config.toml
head_dim = 32
d_mlp = 128
vocab_size = 512
activation = "tanh_gelu"
norm_place = "pre"
qk_norm = false
init = "normal"
optimizer = "soap_variant"
warmup_steps = 200
final_lr_fraction = 0.05
doc_mask = true
train_tokens = 120100000
steps = 3666
Each number is 500 + 40 x the weight over its row's rms, rounded and kept within 0 to 999. Layers, rows and columns count from 0. Numbers have three digits each. The size before them is the row's rms in percent of the matrix's.

# layer 18 MLP down, 64x128, rms 0.228, rows 0-63, columns 64-127
099:555441555474536563473393472576476484395499565500490443471442488464532527538573503513535525548510473458457449502520552492526515459567508469542487522495486549587445545486519458380448540536522499
087:456455444565437490506516538540525414573520545505461537553468431433485482505539490542387519527466476542495455486496532501494505545532500561461568476530576505486554561507493492464542456490516493
091:542487506552508562472502542510508449504517462525539560472493498450443518540494454560521523570483476468527514477476452456497463503519492472504447508561467475519491516457519480474524412472474481
099:511437535498599533451540512427479534506525474519480594483523507495505501473566436464498506477508496560532513501461528527551463431557516539506505557450493534547556494458476598453489548502513445
083:424457509503427521464451536535499500474439425455499483513543531538446538439432475517478531497416525571561477503509510534435469436561556502455441542445575503474586462524500487506522473527542467
105:586555490511418481486534524497498508464490503493590576502558547489506513445474560473472483517534482451535489576479482516477504510413449493451510471587507475505471512493526603523493489565541486
104:540471539542470532515510484482553481485467499469528532530463511504491575456464463412479531483510525523546566532529425509535499491544469495506413512542486471500458507459504591471551481454437424
105:449567480585441507531520459551569386490526501511576576490505487552481488509577521449494525515492519541460450469461437517555476473559529413570464508435481493496564487435524509523441507494534436
107:528526468531495459446485561505501471516534484488464482505452443535527536553446417533444522468519521493521425495507472524557483575559574499563532492553427465474558503513561489476540491433503450
097:531471522523546431521468492455497488443520539525507478411523428435539523490539512503512486602554526467487500516467515486526529465505517465504505414590540470580506495483519540460526517582453496
104:507487483581536482470469535476470532518527482501510583422637502522517462540528511528516454494505485600533563502428530509469537481479511486542453414543538508527494409458535455535469582441426556
109:459476550488450441495490392543509472460506494505436540447499531499516542438529559576483491495502432504526417541536502543545564546491498463546548564520516515542509464519445478466552436506511510
094:510454451415428516507500463432497431494400474506471408527503580540490461467486492471477510513487510477482460581460489504499442509533445526504542515543487471466518510485534519527388519492524450
096:472446498519440486510525532541490434508497536574527483521436465487481533473458533503537589450418473473490462449512545535500451512571476458576488514503447534493530581543512430474487490491503536
107:426517483491504473464504469506573538582535424509452544438545518476495501542512478494491466525506455541531537384549510503553533502486500461490496521447492467425494524506470549480495476473494509
101:547487605541459490529512508431517523462526527586526459571511577469442466458473439564551557535506480499472415434477532462477479448480432548511437540527528520481454517524466505451541508504513471
099:517484522458445443483484445502451461454508546445562515459498513624445501477518584448501481505471485466453463573520482459543592489514567440502497491425418528443566452478482503513496496483514450
106:480526441508526520484463557467518540523611518513542498506508440438453512492612500460519462488506471550588511540482542511469548516543510468510486523453572555478545476496505457475519459535495516
095:483464506459508415590497563521528525466550469473436460522581508497481502475531419443473523431538474494524530469524484431537509494484491481451441517549491487417494458495521455520502528470550462
096:488559482506540471541469514499498522558480496534512447445483488565531487510441538518455542486499529498494516500588526452552467591484495527534513504543491477542540460434524431548541438532547541
093:474535560476501555568510516466401490515493476504517542546458519559495474449423529453455529427500519465518478459478494514566506520537538530568546487538482521458455530524463551497482488471588539
089:403471501461496445494475397513521489474501489483485497513548570442548499492509502442575463444466461520548463561509528520469560517497514510415508514510451448483420496509481475490584529462510527
104:468546446496466542518524481531523529473489535535495481493493451485481511529448471506546498511466466483440537521509433478506496472560518480500561545528527527435568541553526507519535448509485547
103:458431501456467546544566474509491466456449478464454513503501499512488579500524530565484451487532464540452515431530540499583476548589462459498532539539504532534517563515486540494540544481535582
100:520479461519509539449472489489575490471472489557491532533519437481490498447567453510493484534460476526546528555513457422502461541432497461432510445553430503463464491519497471490543484602464559
099:491552478523405463421484553552527458467528448529492445438528511437497539464410519436522498482469505493487475482467550522533605479583447546493525541431531504482550550553444492450506441485512514
108:464507539585468482571515452511499456513541550451509478545402521558534457523459551543539476532465518548509450526553539462482471496444527543545530442492498456539460538531517516452478516434504456
096:467512509519539535470518490560461582492531528512571496459452471499487472503525452488475496479486464534537463455458538514536525496498508492503479468540596534551476501498489460477485503503484478
084:534537496435525483483503533496514457477493543501525494455510441471492511604540511480507450527526478468540505420475527481478446470503519426495461420586475504457485500505467569512477501606531527
116:495509546569537524428483562460536457518486478472463475453476502508527502404552463455559497530501455469455505427490499512549496508430571544514551492471523606460568480498542485528483483445520475
096:579494479436523580529525462453423545455505423451531433509544600488430479540532587503450564498504496468493506539501498411511481454475543490458477525470564464399522496490565449479474521454540483
100:466434451519529472492505478515522481604522469514443545471498457523520508497541460459583428570459483456503528482482487460450502421458529506542496459551494502522549550530594561464481603461443518
080:481494527494546503532506492479512515510523509444520583472459450442469506487516554424523569530560556481532510500466530500489506477464545577568494480511464466512542566516468544493544491543549529
100:535443508500534499459468557530469503571450516466433459486457517513468479545487492516486524515502507526515495427520470430485495477459517571486572491460509499525522482483516508443601402425552506
109:545537449514491542571523434485453497425432476554552388506530537479479493496474510465522487506517523465467522480546497486463468570507491477480475491483477502453516526504482494505474497460538555
092:504563459522554585469480457433477541469529541435499517495492472533448522476453482589529449564514499513485499513441540570515452522527488425462527557508569501537434485412501526493487515467496509
102:550520483470603584514523509466442460549526487520456525480462412548463462497466498467527511515539516458386451513491472520486506489562513513502537502518518516446461509543520470503504534398470497
095:539490466460462463459528563567620535505452505473528516426525489518465425485469539542444540541490511460498459510558522527560465515457525466500541478481553569473506482565524537429480519496514491
092:393560490512459489448498570506456442543460530471509480522518519442493511486507562563573571553511530463485504495458526415510533481475432428520545472544513571528506488565470485463507507496517489
104:508568450483572444471431534419480554537581490493503500522507486535479469491462499483548535505440470408517438512529532566521573462529435414566475543518506530501529523492497402598569490471514473
095:525532461528539527536469492470444499524489494612464510450555433448468527510499541471517524466413454475505381536518502458435524493537443467541527457497467484521431508542504540535478465504449519
105:473500442408494535487475564645446497514496492431536497495522496465511461509523422571505489520478545513519481519481437498518562510511542444520523509455481472524528551517444471493529508477546432
106:542470527505534521522543528465483460476595518548444482526469485540527529496433396521507561494509556504459493456474522542505449580495463527461423446508540534488520537480500529528498518462480584
094:518534549498427538539515481536505475523521553498514549475540463491488461515526531525490567493511481602436471584514522505530482541401465531482497530447473529574542533470536414577518467527471541
103:605485571403503495477492500517525507501478480488522420601501518535484554455528505516562458446536465526491505550448517489526465534453531522500502455479447424483503486493505594591508528437508499
094:467469546479498493460519578514503560504529569512507466523532539454518519471488452476459492472494582519529484432478538500517480477527573374534547506534452451527574529526588528475499494401524489
110:498510507465546516483528395482468478515414488464483493453459571447503480469440532451525517465458495501510427558432480515463494503488589513508511604466493451516448539425506515466508528598500464
102:493443485570481505499477468551465537482565488539467453550532484486544514457536418488449394477515560547494497528450524475430476521552464521543501439556517546512474524519569491487487460491480549
112:558502504544471486503505540485449527533561486503533540472556463488447475503449509501563475533561542489445532451465586455536471609474498461483511567532441578517498557452469492542501509473537506
103:515460535519557441439572500580542488496563486586483496439459453518509448488504488523481450531408443518490525560548563474544515476536507530510476556447491489504540497526449528547497472491546480
101:525468551580448501524547442522532503446495453482493488542572555469543470484515526509547489497556492440438533473578471421465540495498474525472495437471519512411501517489531528479473550493454566
100:554435477437471534535529508520518526447496526462520479558544538466499530575525488553482509470498470581494539485483544481547513497461500485475492583509522528482498475492579502462522528509594475
103:451518498551498517520559498584525548578529487595541601503481514560551512550521611473512490446495452519565503532468505523510543505420541531505426507471572531422450503485527547532521479509474488
094:478503528518470520526524462483496471503456407447456550435504537473476480463506415496452569466494494534555464475507475509520405478520493468427538496539532497550503492462512470429491492486505602
105:511471484510490518460477507540439513479522530547453442559423579485546486462426491509448496407506550503504442571533443547500523513507536466484509539431540500474479573457490532511514519476470456
091:514551460482552459487496462496510506451561520491480519560522428528452503478509493465505457470445553502493579460527441434528480518380441496444496484521383498492509466507501495557491443570435444
102:512477567438501557532473537485421449506532560432532519516508496484437527520573525495468429496505559522508493500507505513478534502535550478500455459569540521461483492473529542486499529480501534
104:508483491496496488550514494460456502552505566396539498554505442519538518481523464523418437482509479461523493522418492475520586469436507550412526482466536570435443492562466544488506520505497549
100:543516448508418468449543471502514515517521575510510582472510494482516431494490452473400483488495617504471466515523408488505516522494475500507470521563549540522460506508496549565486511546486469
092:578522560481445497597466530490569523422486553478547502487545501516499478518536483545460525524552520478503504503512490526467519587442435516446394558485534552578490487510484483433510514476489512
109:498487441465465514436413483512501499460541463479476508533499483530491547463554558501500448477468574494482582447504519454445471476463474472502494376528439469532403444526486492581448504542547522
108:465481444501500441520495518530527474565502508500514508493489533454451488506529500489496544477467445504563505502511425548555546511458477474503406541500499472525389500514537474456523624516506422
093:484543461410522515502484436462522532448447452470538477539487504504459519504446602526479550463493516521414505503556553415483471473441499479502519519533452472484600574453579484446602459493543498
109:508485517595503460556509456555485407588467540392430467606463547575470529454504481495445511449439491475497515507424455535473490480547508508491482570524491477489497465545501512489505456497555449